Part of a small language model's weights.
Size: 16 layers, width 384.
Each number is 50 + 12 x the weight over its row's rms, rounded and kept within 0 to 99. Layers, rows and columns count from 0. The size before them is the row's rms in percent of the matrix's.

# up: layer 5 MLP up, 1536x384, rms 0.127, rows 1200-1268, columns 0-47
# down: layer 5 MLP down (transposed), 1536x384, rms 0.103, rows 1200-1268, columns 0-47
up1200 095:63 54 53 60 44 55 59 50 47 74 40 48 42 41 32 26 50 60 61 45 55 57 45 55 64 56 41 47 36 53 53 58 44 47 56 56 61 20 29 55 43 65 40 55 69 36 56 69
down1200 099:42 47 47 67 71 55 48 54 52 58 32 62 86 57 44 46 58 77 59 53 49 44 42 57 51 74 41 42 68 16 66 41 39 70 51 42 78 30 47 65 55 62 51 48 75 25 65 48
up1201 093:55 66 64 50 49 44 42 73 64 51 29 54 41 35 48 57 82 62 48 56 55 51 53 65 56 83 52 51 61 57 61 59 49 47 47 42 41 57 47 41 49 41 55 50 43 52 71 47
down1201 099:61 62 53 46 70 54 48 45 51 61 58 50 43 51 53 46 45 63 53 38 56 52 68 51 54 49 54 57 50 54 50 40 48 64 35 57 45 52 60 43 38 51 52 40 43 49 58 52
up1202 108:49 44 64 40 32 49 45 74 49 60 66 61 44 47 59 43 48 64 47 36 64 31 38 58 43 54 36 32 44 54 44 49 67 31 57 42 56 35 40 60 64 61 36 53 52 44 69 62
down1202 105:50 21 26 46 59 41 56 67 53 47 28 55 61 57 50 43 50 33 76 54 54 49 63 27 66 76 49 51 56 55 60 55 42 67 58 53 51 42 46 56 56 42 54 61 53 68 39 48
up1203 096:49 63 68 47 61 47 39 34 37 58 33 55 54 35 61 47 41 28 56 52 50 28 52 46 52 39 72 41 52 47 72 51 36 64 49 40 44 48 43 47 43 65 54 61 54 56 48 58
down1203 104:61 30 46 57 18 35 43 53 67 53 54 32 37 54 43 71 36 49 52 47 70 73 55 56 73 41 45 63 49 54 45 48 49 48 53 57 55 48 53 75 53 35 46 51 76 40 55 54
up1204 099:62 58 56 39 46 58 53 58 61 54 51 51 28 73 65 59 42 34 58 59 49 45 63 62 68 24 45 54 58 59 60 47 69 36 59 45 67 57 51 61 49 54 55 52 67 45 51 44
down1204 106:57 53 60 63 46 43 34 48 48 36 47 52 58 39 52 66 45 45 55 44 65 64 63 68 67 35 43 62 36 51 29 56 50 68 39 51 54 39 61 49 47 64 40 48 60 80 78 25
up1205 102:55 42 39 66 60 61 50 71 48 24 49 44 50 53 66 74 48 75 54 50 66 54 48 46 40 48 58 53 60 43 58 46 39 40 23 55 69 59 38 54 64 51 50 56 51 33 70 65
down1205 100:42 57 60 50 24 48 56 42 74 65 55 46 56 55 34 51 70 32 55 55 54 48 53 52 55 35 26 59 31 37 39 67 47 56 60 39 54 75 44 59 37 55 51 60 60 61 44 36
up1206 099:26 44 53 49 56 43 56 29 43 37 75 51 62 37 61 30 48 59 51 41 56 54 51 83 30 43 60 48 43 69 51 76 41 63 84 31 60 44 50 23 58 54 39 42 67 62 71 61
down1206 101:34 54 42 54 26 59 55 46 56 55 52 42 49 54 46 50 29 52 57 47 69 43 54 60 45 41 68 62 66 60 67 55 53 50 50 56 53 61 52 55 42 44 52 33 40 42 56 43
up1207 096:44 31 39 58 53 54 64 38 77 52 43 36 35 31 65 46 51 52 49 39 47 72 58 53 64 53 65 59 47 30 30 49 53 52 62 60 51 80 21 72 36 36 63 47 71 41 44 54
down1207 102:43 48 56 71 15 46 41 57 60 38 79 47 34 45 54 49 47 49 41 51 52 39 66 45 41 48 52 44 41 61 41 53 59 36 36 69 50 55 75 46 56 42 40 28 47 54 25 40
up1208 110:62 41 32 42 34 56 35 55 55 64 68 29 39 56 37 43 60 49 36 45 52 69 38 48 74 55 52 35 41 55 49 58 55 46 34 39 43 61 49 56 59 37 45 67 50 60 65 43
down1208 108:40 58 59 57 60 43 22 47 66 26 41 68 43 51 44 53 60 52 27 37 54 44 40 49 62 29 39 56 76 41 54 38 67 46 56 53 60 40 56 39 73 32 42 62 61 49 47 70
up1209 110:50 48 52 67 41 59 50 53 61 54 53 71 51 50 41 44 37 59 39 50 49 42 54 59 41 59 44 46 33 33 57 67 45 60 40 55 44 43 27 63 48 37 44 36 42 50 53 36
down1209 098:51 28 54 66 66 46 62 61 66 47 32 23 49 57 42 66 44 36 45 58 65 54 35 53 51 43 43 59 62 62 38 44 42 51 55 45 19 66 69 58 71 77 29 40 49 48 40 53
up1210 096:56 46 50 40 56 52 27 57 59 52 64 46 46 49 24 54 68 50 70 39 43 38 38 65 73 66 47 59 30 55 44 49 34 43 54 41 42 61 69 51 68 54 56 51 66 30 33 42
down1210 104:47 62 51 35 52 48 53 74 19 39 38 32 49 62 77 47 40 56 60 66 31 54 38 46 46 83 42 42 53 60 59 54 44 55 45 42 37 52 63 55 72 45 23 31 39 42 54 31
up1211 095:42 64 52 42 36 42 71 63 56 49 56 24 61 57 51 65 31 37 39 64 74 54 28 61 39 62 57 52 51 55 51 60 49 54 70 60 39 54 19 48 29 43 63 49 43 51 61 67
down1211 090:33 52 57 58 68 65 56 63 38 36 65 38 44 59 51 46 45 48 57 64 49 59 37 43 54 58 36 44 49 33 54 53 46 65 49 34 55 47 54 36 34 59 58 74 34 62 56 56
up1212 094:70 45 48 58 38 66 61 38 54 55 55 36 38 47 48 54 63 65 45 61 42 32 63 73 31 58 47 50 58 49 57 36 62 61 55 58 44 47 40 35 30 40 56 34 38 76 57 57
down1212 098:52 60 42 61 45 37 51 51 52 34 62 61 69 41 32 61 35 52 53 24 45 56 35 60 24 51 58 71 28 26 52 53 38 52 48 41 14 34 48 69 33 58 50 36 52 60 64 55
up1213 104:44 56 72 60 53 42 59 48 57 49 47 65 46 38 39 34 58 68 65 48 59 60 46 39 36 39 81 63 51 41 64 52 65 81 50 56 56 74 52 60 41 39 56 50 57 37 42 51
down1213 099:41 39 38 38 59 59 54 49 56 57 67 42 25 53 42 61 61 62 36 46 50 26 39 38 42 23 54 41 51 64 39 56 35 59 47 57 78 53 72 61 68 56 34 51 45 65 61 46
up1214 098:30 68 70 54 55 54 56 46 66 28 41 32 33 66 45 53 57 31 48 35 33 48 45 51 69 50 56 51 55 38 53 40 61 65 71 55 61 44 58 48 81 55 68 40 56 56 68 47
down1214 102:55 43 41 62 50 66 63 28 40 49 42 68 39 43 70 39 49 51 51 56 47 58 73 76 59 31 43 74 61 42 44 66 57 62 41 34 63 42 29 54 67 48 38 43 34 63 49 62
up1215 102:46 69 62 65 60 56 53 27 43 65 40 65 49 47 60 49 76 47 33 63 48 54 47 38 43 65 49 78 29 75 63 59 54 50 68 35 65 37 58 46 43 52 68 56 39 58 61 19
down1215 099:32 55 65 45 80 71 38 55 48 44 43 53 53 63 53 63 32 40 54 47 31 48 40 51 57 56 56 46 54 31 51 42 68 50 28 20 45 53 38 51 51 50 55 42 32 55 45 72
up1216 106:33 57 61 36 45 43 46 63 45 56 64 61 46 55 53 64 50 39 49 36 24 70 56 34 28 35 55 65 64 41 64 50 34 63 62 48 24 57 43 39 53 71 57 61 48 52 73 49
down1216 100:56 63 60 54 31 71 67 45 40 40 57 61 50 48 58 56 44 55 76 63 46 42 65 40 52 39 43 39 74 41 32 61 51 57 43 35 59 47 46 44 40 48 47 50 54 25 56 62
up1217 104:33 46 37 54 29 37 57 31 51 53 38 52 52 57 77 40 32 58 38 34 64 34 51 27 46 54 70 38 53 71 36 60 53 65 54 36 47 42 67 59 47 21 45 37 53 49 56 54
down1217 098:44 37 44 59 57 46 67 36 45 23 57 51 57 48 48 51 62 59 46 43 29 72 48 47 45 56 72 77 33 42 58 59 51 61 84 39 45 50 43 26 59 27 56 74 43 26 59 59
up1218 108:57 58 42 67 73 30 40 65 51 42 47 59 50 32 47 81 48 62 42 53 48 38 51 69 56 59 54 44 66 30 45 29 44 56 59 38 47 37 42 37 64 36 54 74 60 53 50 36
down1218 102:48 44 34 73 50 49 29 26 40 56 51 56 59 64 46 34 48 58 40 71 53 56 61 56 59 50 28 65 62 50 60 35 57 41 50 57 46 54 68 45 45 61 53 46 37 55 34 54
up1219 099:60 45 57 48 50 75 55 28 33 38 49 40 37 62 37 71 25 59 54 36 56 64 42 61 34 51 52 43 46 57 49 51 32 56 47 51 45 61 62 51 43 49 51 53 29 40 31 56
down1219 102:75 48 42 50 52 38 44 50 47 40 68 46 34 27 68 42 62 72 39 37 55 27 72 49 64 64 52 46 64 53 44 53 60 45 61 49 54 50 52 40 60 49 34 75 57 64 37 37
up1220 093:48 54 62 59 64 49 51 40 67 51 46 67 29 43 58 50 61 49 51 55 27 53 45 59 38 45 38 29 51 43 37 58 43 72 40 41 48 70 27 46 58 34 40 61 49 56 58 50
down1220 092:63 43 56 48 46 50 58 61 52 48 55 49 43 36 56 51 46 53 29 45 42 53 44 16 37 77 38 58 58 55 55 61 58 23 40 56 32 46 74 57 55 22 43 44 50 43 65 40
up1221 107:60 48 36 42 36 48 64 46 34 45 49 53 42 44 51 39 69 43 61 59 48 57 48 37 50 58 43 46 68 50 45 39 36 39 49 37 40 43 58 32 26 47 63 45 43 45 56 33
down1221 100:33 54 48 62 54 53 45 53 43 60 39 40 56 49 53 51 41 55 43 51 64 52 58 64 28 64 55 42 69 57 61 29 62 67 35 63 36 53 45 48 55 23 40 63 65 46 60 62
up1222 100:38 29 69 49 51 33 38 57 42 59 46 42 55 42 51 80 29 44 38 69 37 73 46 42 38 24 53 56 41 39 47 29 49 49 72 64 33 39 52 53 49 49 47 48 68 42 38 52
down1222 100:63 41 44 50 59 38 50 50 59 27 54 43 41 39 29 59 56 68 49 36 56 31 36 65 56 61 39 46 37 46 56 46 61 36 35 88 30 50 64 35 57 45 32 71 55 53 44 74
up1223 100:37 48 39 41 57 24 81 28 60 61 54 38 49 56 60 45 54 61 53 57 48 71 39 29 56 42 55 51 44 59 39 55 48 51 60 59 50 35 42 59 72 41 54 27 62 57 38 65
down1223 100:57 61 60 31 51 35 20 44 42 53 22 39 31 52 58 63 48 76 28 48 28 57 51 38 43 29 43 46 48 69 70 64 54 37 39 29 57 55 62 55 55 33 71 47 38 49 44 59
up1224 099:74 68 53 42 56 43 38 65 48 45 48 58 56 58 60 43 53 69 22 50 39 54 47 24 66 31 49 37 48 63 55 68 61 54 62 54 56 48 61 35 57 67 62 62 39 51 44 62
down1224 101:48 55 51 69 47 52 53 43 51 45 54 55 70 38 44 22 38 50 50 37 46 48 56 69 51 53 44 34 40 47 61 54 31 56 67 60 64 66 55 60 50 48 58 61 52 40 44 53
up1225 102:54 55 42 45 44 39 47 45 72 43 53 63 63 59 68 43 55 46 32 58 36 55 45 43 55 42 47 41 47 36 61 59 37 61 40 56 72 51 74 64 47 49 64 64 59 23 43 46
down1225 102:63 53 65 48 59 54 47 50 45 39 54 42 46 38 31 52 64 58 53 52 64 55 53 35 55 39 77 64 56 61 51 62 47 51 47 50 59 46 47 26 34 36 64 54 67 66 70 37
up1226 092:23 69 53 54 54 59 66 52 39 53 77 51 46 37 52 47 61 51 40 51 48 37 58 53 59 38 68 50 36 50 52 55 65 50 66 33 70 25 61 51 51 42 53 55 51 52 41 58
down1226 096:57 51 68 31 55 44 59 56 54 59 69 39 41 70 50 49 50 32 49 41 48 43 43 38 44 51 52 45 43 43 52 56 47 59 72 56 34 40 22 55 46 66 44 55 49 26 86 53
up1227 104:42 46 56 63 58 58 26 45 50 40 56 50 50 45 41 60 55 37 63 33 56 35 40 49 38 37 44 52 48 62 44 53 44 57 53 61 53 48 47 37 39 32 45 47 61 36 63 53
down1227 108:43 39 42 53 52 52 51 52 50 47 47 42 42 38 45 40 49 33 46 71 47 50 36 38 48 46 39 66 31 28 63 43 30 34 37 30 79 45 43 55 27 35 37 64 34 72 56 45
up1228 108:57 71 58 69 55 50 55 67 38 57 73 64 26 56 35 52 73 56 61 27 32 57 44 45 50 64 51 37 43 49 63 66 73 63 54 59 51 53 67 40 26 47 75 69 54 53 49 56
down1228 099:32 45 43 65 31 50 55 55 34 45 52 42 51 45 33 45 51 58 42 55 40 64 36 47 64 35 52 52 47 59 49 37 73 43 60 43 62 49 51 50 28 32 39 44 42 46 49 64
up1229 101:42 64 46 53 36 47 55 43 46 58 65 30 50 44 52 55 42 56 66 39 54 40 52 46 54 62 64 68 44 43 60 62 55 42 58 43 58 61 54 49 53 44 68 75 64 29 27 54
down1229 105:59 53 27 43 56 72 21 30 40 60 59 54 48 35 29 52 48 30 19 62 42 54 65 42 50 33 55 59 46 49 47 49 50 63 58 66 47 35 60 65 39 58 39 70 66 53 64 51
up1230 095:46 53 61 39 55 57 73 38 47 55 45 44 54 47 38 64 45 32 54 66 49 50 41 50 41 26 44 58 55 59 66 59 41 61 47 41 23 38 52 46 54 41 41 44 65 50 60 55
down1230 094:61 65 51 43 49 50 33 47 66 20 58 50 51 41 50 34 47 45 54 48 69 56 60 47 47 69 62 50 38 32 24 31 50 37 40 53 63 34 71 49 41 70 62 42 31 34 36 66
up1231 100:42 46 48 56 49 70 69 36 46 64 57 55 48 35 50 35 44 42 58 49 53 58 45 69 47 34 51 60 51 29 49 38 47 41 50 56 51 31 30 42 37 30 65 59 71 49 35 53
down1231 108:62 42 45 48 51 53 55 62 33 67 38 50 44 42 42 61 66 43 59 34 54 38 51 64 59 66 51 44 65 53 53 58 53 62 43 63 49 41 42 54 52 51 46 51 66 42 70 61
up1232 097:19 30 61 45 42 49 52 45 61 52 56 45 59 36 62 44 45 77 45 45 62 57 45 40 44 61 43 53 30 55 53 51 41 48 44 52 61 43 61 60 40 39 36 60 54 62 36 54
down1232 101:69 56 41 60 42 22 50 51 35 49 60 43 53 39 53 40 54 26 40 51 61 46 30 63 63 64 33 54 54 59 29 32 65 46 26 58 57 51 38 38 56 55 51 42 54 59 55 38
up1233 102:21 56 51 42 41 42 46 69 50 68 69 36 55 31 41 58 54 46 58 60 54 46 52 50 28 33 34 45 60 70 77 48 64 43 41 44 41 46 44 62 47 44 38 73 46 59 62 59
down1233 104:49 56 53 49 69 39 44 35 51 49 37 55 60 23 52 45 51 47 48 56 29 45 64 35 54 51 63 49 48 64 44 26 54 58 56 45 50 53 43 42 54 59 54 41 71 44 46 56
up1234 101:59 60 48 44 32 45 64 44 59 58 41 59 63 61 40 52 58 47 57 46 69 59 47 39 54 79 50 47 43 56 27 54 48 59 59 56 39 36 66 43 47 28 61 48 40 58 57 24
down1234 096:52 46 68 39 60 50 37 50 64 43 42 42 33 39 63 30 48 52 76 64 43 44 68 67 47 73 47 73 54 63 40 41 45 58 50 55 35 73 59 65 48 36 51 41 37 51 68 60
up1235 092:74 43 55 67 51 52 58 35 33 55 39 67 48 57 72 57 48 51 24 68 48 34 43 68 27 62 44 48 42 75 64 47 46 63 53 41 48 37 42 74 50 40 41 58 44 30 52 63
down1235 101:30 41 42 50 45 55 65 50 42 34 65 53 31 37 33 46 50 36 47 36 57 64 43 69 80 63 41 28 70 47 52 49 41 42 52 74 56 83 57 35 41 28 64 55 57 56 43 65
up1236 115:57 47 51 53 55 53 48 45 46 61 34 49 44 47 62 43 53 83 54 55 51 40 57 53 53 65 23 53 41 45 30 45 40 39 59 78 58 51 43 53 52 62 65 40 32 58 56 49
down1236 096:54 50 74 49 55 53 42 54 47 54 57 58 55 54 70 54 50 58 43 50 65 39 58 49 26 43 59 38 49 57 48 30 49 75 54 73 54 46 64 40 59 62 26 33 62 43 43 45
up1237 102:70 50 54 47 64 57 51 66 37 66 55 51 57 40 72 33 80 50 45 43 51 56 72 53 64 34 60 28 51 59 63 57 60 26 22 44 39 67 50 39 55 50 57 41 26 47 49 24
down1237 103:58 52 52 39 42 54 57 53 43 54 42 45 45 51 54 54 37 71 33 57 54 30 42 58 61 17 62 43 52 38 36 36 52 47 50 46 59 53 40 46 49 44 49 74 56 45 38 36
up1238 109:64 64 62 49 45 49 56 40 54 48 27 48 39 43 52 53 45 66 47 68 37 68 41 54 60 58 46 47 40 36 51 58 35 47 69 55 53 81 45 75 41 69 56 63 35 63 67 33
down1238 089:63 67 35 39 67 39 60 42 43 50 55 64 52 74 45 62 25 58 52 32 49 37 49 22 29 54 48 70 34 49 46 67 59 58 34 66 50 58 37 54 29 33 36 49 56 46 54 59
up1239 101:30 57 52 51 66 54 45 55 73 64 50 40 59 73 82 69 49 38 60 41 55 65 45 61 52 51 38 51 46 48 50 58 22 49 61 06 59 54 59 62 47 37 34 49 40 51 48 47
down1239 103:49 43 32 64 26 42 43 60 50 45 50 68 55 25 31 57 36 52 54 60 20 41 20 46 58 39 38 64 62 46 44 37 72 35 30 63 41 57 51 48 49 76 65 47 28 40 45 56
up1240 098:51 56 64 36 63 39 43 62 41 41 39 44 37 48 52 44 45 26 61 47 64 41 47 50 50 53 56 69 38 51 66 42 46 58 52 51 36 53 54 40 34 40 53 39 40 42 59 46
down1240 105:42 67 46 43 55 56 48 65 61 37 53 33 32 34 41 40 61 40 60 67 56 34 34 27 56 27 58 75 52 62 51 33 55 36 41 33 42 59 39 45 49 37 51 62 52 53 23 68
up1241 097:38 27 40 27 58 46 49 40 47 68 42 47 47 37 52 61 69 51 56 51 64 58 64 69 36 57 48 40 48 47 36 30 55 41 32 64 48 45 50 44 41 37 35 41 29 57 40 36
down1241 104:33 45 58 36 46 45 40 50 45 55 64 42 43 41 43 45 47 65 48 59 71 55 38 42 54 35 34 57 61 59 47 49 57 73 63 41 33 46 63 30 60 43 50 51 74 46 38 73
up1242 092:74 47 64 63 40 55 47 22 70 51 22 54 59 60 47 38 57 38 52 43 49 52 54 46 69 67 42 46 66 40 32 37 44 35 28 33 59 74 39 38 56 68 66 28 47 26 49 48
down1242 098:59 44 57 37 51 61 63 64 65 43 66 40 40 56 46 59 31 45 67 57 60 71 44 56 59 70 33 56 48 39 48 61 44 53 56 54 56 38 29 53 39 55 42 43 47 50 37 61
up1243 098:56 45 58 57 45 34 74 47 58 51 58 65 62 46 67 88 54 44 38 66 51 16 43 62 63 63 52 70 50 40 57 46 51 53 57 45 58 52 68 38 56 66 50 40 41 53 54 35
down1243 092:64 52 66 61 44 63 52 71 49 52 34 36 50 49 34 30 53 48 66 43 45 57 47 41 51 34 41 53 64 41 45 42 39 59 62 36 34 49 52 50 39 27 70 69 49 60 45 57
up1244 099:37 45 45 47 53 29 58 68 50 32 40 38 55 44 44 55 33 51 48 61 38 55 53 58 72 35 34 39 39 61 40 44 48 49 48 73 45 54 42 46 71 57 71 68 65 52 54 31
down1244 098:56 44 57 66 52 56 43 31 52 37 50 54 51 58 51 54 65 58 53 52 74 38 74 45 38 59 46 42 44 57 41 28 57 38 74 23 56 36 54 45 47 49 19 30 40 49 46 34
up1245 096:64 51 35 45 54 58 37 41 71 84 57 52 51 40 58 46 42 43 30 48 49 44 46 49 59 42 41 45 58 43 54 30 62 67 48 37 51 51 62 39 69 61 57 52 43 50 66 42
down1245 101:60 36 54 62 64 32 46 41 58 73 42 61 75 41 56 62 45 52 42 44 41 41 34 51 35 59 62 31 60 41 37 52 40 64 16 45 48 43 61 58 30 42 53 50 45 42 43 43
up1246 101:38 62 46 48 54 53 71 41 74 40 45 37 49 54 39 34 49 66 27 30 53 72 60 51 71 39 54 54 65 54 49 66 71 44 48 48 46 56 55 46 85 49 34 69 50 34 42 63
down1246 099:50 28 57 33 46 43 48 47 33 36 38 58 60 54 45 58 41 47 51 59 68 49 38 32 53 54 44 35 49 76 59 42 46 68 48 30 47 41 42 71 47 45 68 73 56 54 61 50
up1247 090:42 58 48 52 37 53 60 67 67 69 40 58 24 80 43 43 44 51 60 47 46 64 40 47 71 55 48 68 29 54 33 50 43 61 34 36 49 44 42 39 44 65 57 60 48 37 44 81
down1247 095:57 25 60 56 50 39 36 62 59 35 51 54 55 59 45 57 20 42 53 59 71 56 57 54 50 41 57 29 64 59 54 71 50 54 56 53 58 74 55 58 50 38 67 58 56 69 52 46
up1248 099:18 56 57 43 56 52 50 58 60 46 63 16 32 44 35 48 52 63 35 53 81 63 50 50 56 57 53 62 38 43 59 38 54 65 51 42 45 41 53 37 34 58 62 68 51 56 53 67
down1248 097:51 56 57 62 37 58 41 74 47 46 64 58 58 57 78 54 64 35 44 45 29 24 77 50 37 50 47 15 27 42 54 49 37 52 57 59 45 55 57 51 43 53 42 47 42 50 73 37
up1249 094:46 54 65 37 43 54 48 57 42 66 48 59 52 76 35 57 64 67 68 63 38 63 63 35 57 54 33 55 58 46 48 38 55 54 33 69 36 39 58 54 44 33 57 72 67 50 54 32
down1249 097:55 52 52 68 61 39 47 47 55 31 58 53 33 41 62 63 46 44 57 33 62 62 45 48 39 51 55 53 50 62 21 54 55 43 50 54 47 61 45 34 55 62 56 46 45 65 55 71
up1250 103:61 61 52 40 65 48 52 66 36 39 27 27 30 47 76 51 59 71 47 45 49 57 33 99 39 49 60 52 53 48 33 45 56 31 28 63 44 36 27 46 49 42 43 39 60 33 64 57
down1250 094:51 52 59 53 51 41 54 36 49 56 57 39 46 50 36 28 57 48 51 18 30 68 78 47 31 61 43 68 50 56 49 45 57 44 73 48 61 65 56 60 57 66 53 70 45 57 59 38
up1251 099:55 53 43 25 35 63 64 36 50 48 57 69 33 52 42 45 55 74 60 62 71 35 38 42 47 53 47 48 50 50 50 40 53 61 55 68 52 54 46 53 73 54 74 37 31 58 53 62
down1251 100:34 59 32 61 58 54 32 57 59 43 39 47 60 52 57 74 51 55 53 40 47 46 51 53 56 70 53 50 54 37 49 38 39 38 41 48 66 50 34 50 50 80 22 41 45 60 39 52
up1252 102:33 52 65 33 44 49 66 55 31 44 63 42 60 50 43 43 49 41 49 76 47 53 59 50 46 60 56 66 19 67 32 65 48 32 64 29 75 43 35 35 45 53 66 57 26 38 54 67
down1252 099:57 45 40 53 50 61 29 60 44 35 46 51 72 38 75 42 32 49 55 49 55 52 44 51 61 59 61 41 57 36 59 53 63 63 36 68 48 58 46 59 59 47 56 82 55 49 52 44
up1253 107:54 44 63 34 44 57 53 53 65 62 42 43 71 34 63 42 55 43 50 32 21 41 60 46 66 50 72 66 56 43 48 38 59 37 74 50 53 40 38 27 65 50 58 46 52 51 60 57
down1253 100:60 33 63 40 63 63 56 60 39 48 47 48 64 60 68 44 42 59 48 24 62 47 50 53 58 41 51 44 40 62 59 26 31 32 52 80 66 63 52 60 36 50 38 55 38 47 56 66
up1254 111:56 52 50 34 53 26 62 55 52 41 55 59 78 35 41 68 55 25 61 26 60 50 42 39 30 37 55 37 39 37 59 75 55 75 69 77 23 50 59 67 27 56 40 47 41 49 53 50
down1254 106:73 61 44 67 47 50 78 60 39 64 49 59 58 41 40 45 38 45 41 60 59 54 37 63 47 35 44 58 46 50 51 32 44 54 35 64 73 53 40 47 41 53 41 62 39 47 61 55
up1255 096:51 50 49 26 33 51 33 45 61 60 52 32 63 51 61 41 63 57 57 49 30 45 39 46 54 36 42 35 48 49 69 75 70 70 52 47 47 46 45 65 44 54 57 64 57 49 38 25
down1255 099:42 58 55 31 61 55 52 44 39 59 56 43 56 37 43 54 38 49 55 64 48 70 82 43 33 46 36 72 64 41 52 48 31 46 36 41 31 55 47 60 46 51 57 60 41 58 36 47
up1256 095:59 25 53 44 35 58 18 51 58 38 38 58 21 62 46 48 46 50 44 46 53 58 45 57 56 53 48 54 63 32 51 55 60 34 44 63 49 35 43 43 44 69 32 57 54 45 53 25
down1256 099:40 63 39 57 58 54 34 46 45 52 54 60 46 52 60 53 35 42 28 42 65 54 36 69 52 33 56 49 74 52 48 79 43 52 43 47 43 43 67 48 62 49 47 26 65 42 75 49
up1257 089:36 39 50 58 55 64 64 39 50 46 49 50 38 33 50 49 52 34 43 65 53 52 51 43 49 36 63 77 37 65 49 52 45 54 31 49 37 20 60 52 53 49 60 50 47 42 54 81
down1257 096:39 34 33 32 46 40 48 58 72 54 62 59 45 59 51 55 37 50 66 53 45 67 34 47 31 45 72 55 59 47 41 62 53 30 61 57 55 42 61 25 59 79 37 48 38 46 34 56
up1258 096:34 51 38 61 67 63 45 56 29 60 54 58 43 13 19 59 67 50 46 50 50 53 54 59 64 68 47 42 57 43 63 48 31 51 43 59 62 48 31 49 76 53 69 46 52 53 33 68
down1258 099:47 36 64 43 55 46 54 64 50 40 53 46 48 42 70 65 40 37 68 35 54 61 59 50 65 43 51 56 43 52 60 39 60 54 51 49 50 47 65 32 39 48 27 48 44 53 52 59
up1259 103:29 60 40 49 48 46 63 59 40 48 40 49 52 45 41 65 75 39 48 59 54 76 58 48 49 56 48 43 59 48 59 49 65 61 37 42 71 44 57 67 26 27 41 45 46 60 62 57
down1259 104:46 41 57 32 37 59 48 43 48 51 31 54 67 43 62 40 43 51 56 35 36 41 58 52 48 64 72 47 72 41 62 45 45 60 50 42 45 58 31 69 49 52 58 59 47 45 67 39
up1260 093:47 61 45 57 34 44 44 62 54 31 57 60 30 39 45 54 72 59 62 70 53 23 47 71 49 47 46 43 64 52 53 53 53 45 54 63 70 31 50 55 59 45 64 52 55 45 44 43
down1260 101:55 27 52 53 42 50 67 46 43 71 38 71 58 53 64 62 43 48 55 60 16 34 44 55 31 46 46 79 55 56 53 44 64 66 57 63 54 63 58 74 49 56 50 32 54 76 50 54
up1261 101:57 56 38 48 54 40 64 59 54 18 43 56 33 42 39 60 39 52 49 41 41 38 47 50 66 66 50 59 63 25 63 50 59 52 33 56 53 59 49 57 38 58 65 43 44 67 39 71
down1261 101:60 61 57 44 35 49 38 45 52 57 52 55 43 48 39 65 56 57 52 55 51 55 69 53 53 43 37 58 21 58 56 48 56 51 68 37 47 45 42 48 38 22 55 55 46 44 37 51
up1262 102:46 63 54 65 47 48 73 38 30 74 58 36 56 58 62 51 58 61 42 52 61 50 23 50 62 36 46 53 52 19 61 41 39 46 52 35 54 40 41 62 48 38 45 68 65 41 71 54
down1262 100:34 44 68 60 51 26 38 64 44 60 69 65 49 60 48 51 75 46 31 58 43 46 52 57 47 59 59 53 40 51 35 30 47 62 54 51 61 28 83 54 56 51 27 46 54 54 58 46
up1263 118:47 86 66 61 66 33 54 65 55 53 56 45 62 63 55 45 51 70 53 30 47 53 57 75 59 76 60 48 50 55 43 37 59 75 59 38 38 37 69 44 56 50 67 65 32 42 54 52
down1263 097:35 51 39 46 59 62 41 64 35 41 44 36 54 41 52 36 24 44 28 64 34 62 43 57 39 43 62 42 47 53 58 44 42 50 47 60 54 59 58 36 56 36 35 30 47 64 41 37
up1264 083:52 54 42 57 48 65 23 52 38 73 57 57 48 61 58 39 63 65 55 64 46 51 43 59 41 56 74 40 43 35 51 52 52 32 50 48 57 41 54 58 47 47 58 26 37 55 60 42
down1264 094:71 65 43 75 73 39 55 41 67 34 63 35 39 61 42 45 31 33 66 57 38 48 57 69 62 82 46 77 40 37 40 61 46 44 54 65 51 51 64 59 52 73 54 46 35 75 41 38
up1265 103:52 35 49 56 56 62 58 81 50 51 45 33 47 46 51 40 65 39 59 46 46 63 51 28 58 24 38 43 54 65 53 39 43 33 65 59 59 45 38 61 56 64 70 67 36 50 65 37
down1265 105:38 42 42 36 44 33 32 60 38 61 73 43 37 53 48 22 58 67 65 53 78 34 43 60 46 62 35 52 43 29 44 54 70 62 34 55 53 58 64 62 66 64 61 31 80 27 36 55
up1266 088:59 61 68 32 43 43 46 35 41 42 58 33 48 68 45 44 45 42 54 56 56 45 32 49 47 63 47 64 70 26 42 46 59 60 59 44 50 53 56 57 38 50 66 32 49 43 34 66
down1266 101:21 47 51 48 53 43 48 63 38 47 57 50 63 32 38 53 50 46 45 68 63 32 40 33 41 53 50 40 54 26 53 69 49 40 51 36 50 45 62 47 41 52 46 53 67 36 51 63
up1267 103:52 62 54 49 53 40 55 69 32 47 62 58 30 48 68 64 57 59 43 52 67 65 70 49 66 47 39 42 51 59 61 63 48 31 50 65 30 59 53 60 50 27 52 48 50 49 63 56
down1267 101:50 48 45 43 48 50 55 51 60 45 45 66 45 61 57 46 55 55 57 57 54 35 63 27 31 46 43 40 52 45 42 49 46 53 48 31 73 45 58 46 55 51 44 31 58 43 56 50
up1268 108:50 43 64 64 46 33 60 66 38 41 29 47 40 62 66 50 58 59 64 53 58 45 60 44 55 61 35 50 42 58 55 49 67 48 47 53 58 26 37 51 51 60 55 61 55 44 58 53
down1268 104:37 46 54 46 52 42 30 86 72 65 32 44 42 49 51 71 52 45 53 61 50 49 47 45 42 50 45 64 65 69 34 48 54 56 32 40 44 41 34 42 17 72 56 54 62 57 43 39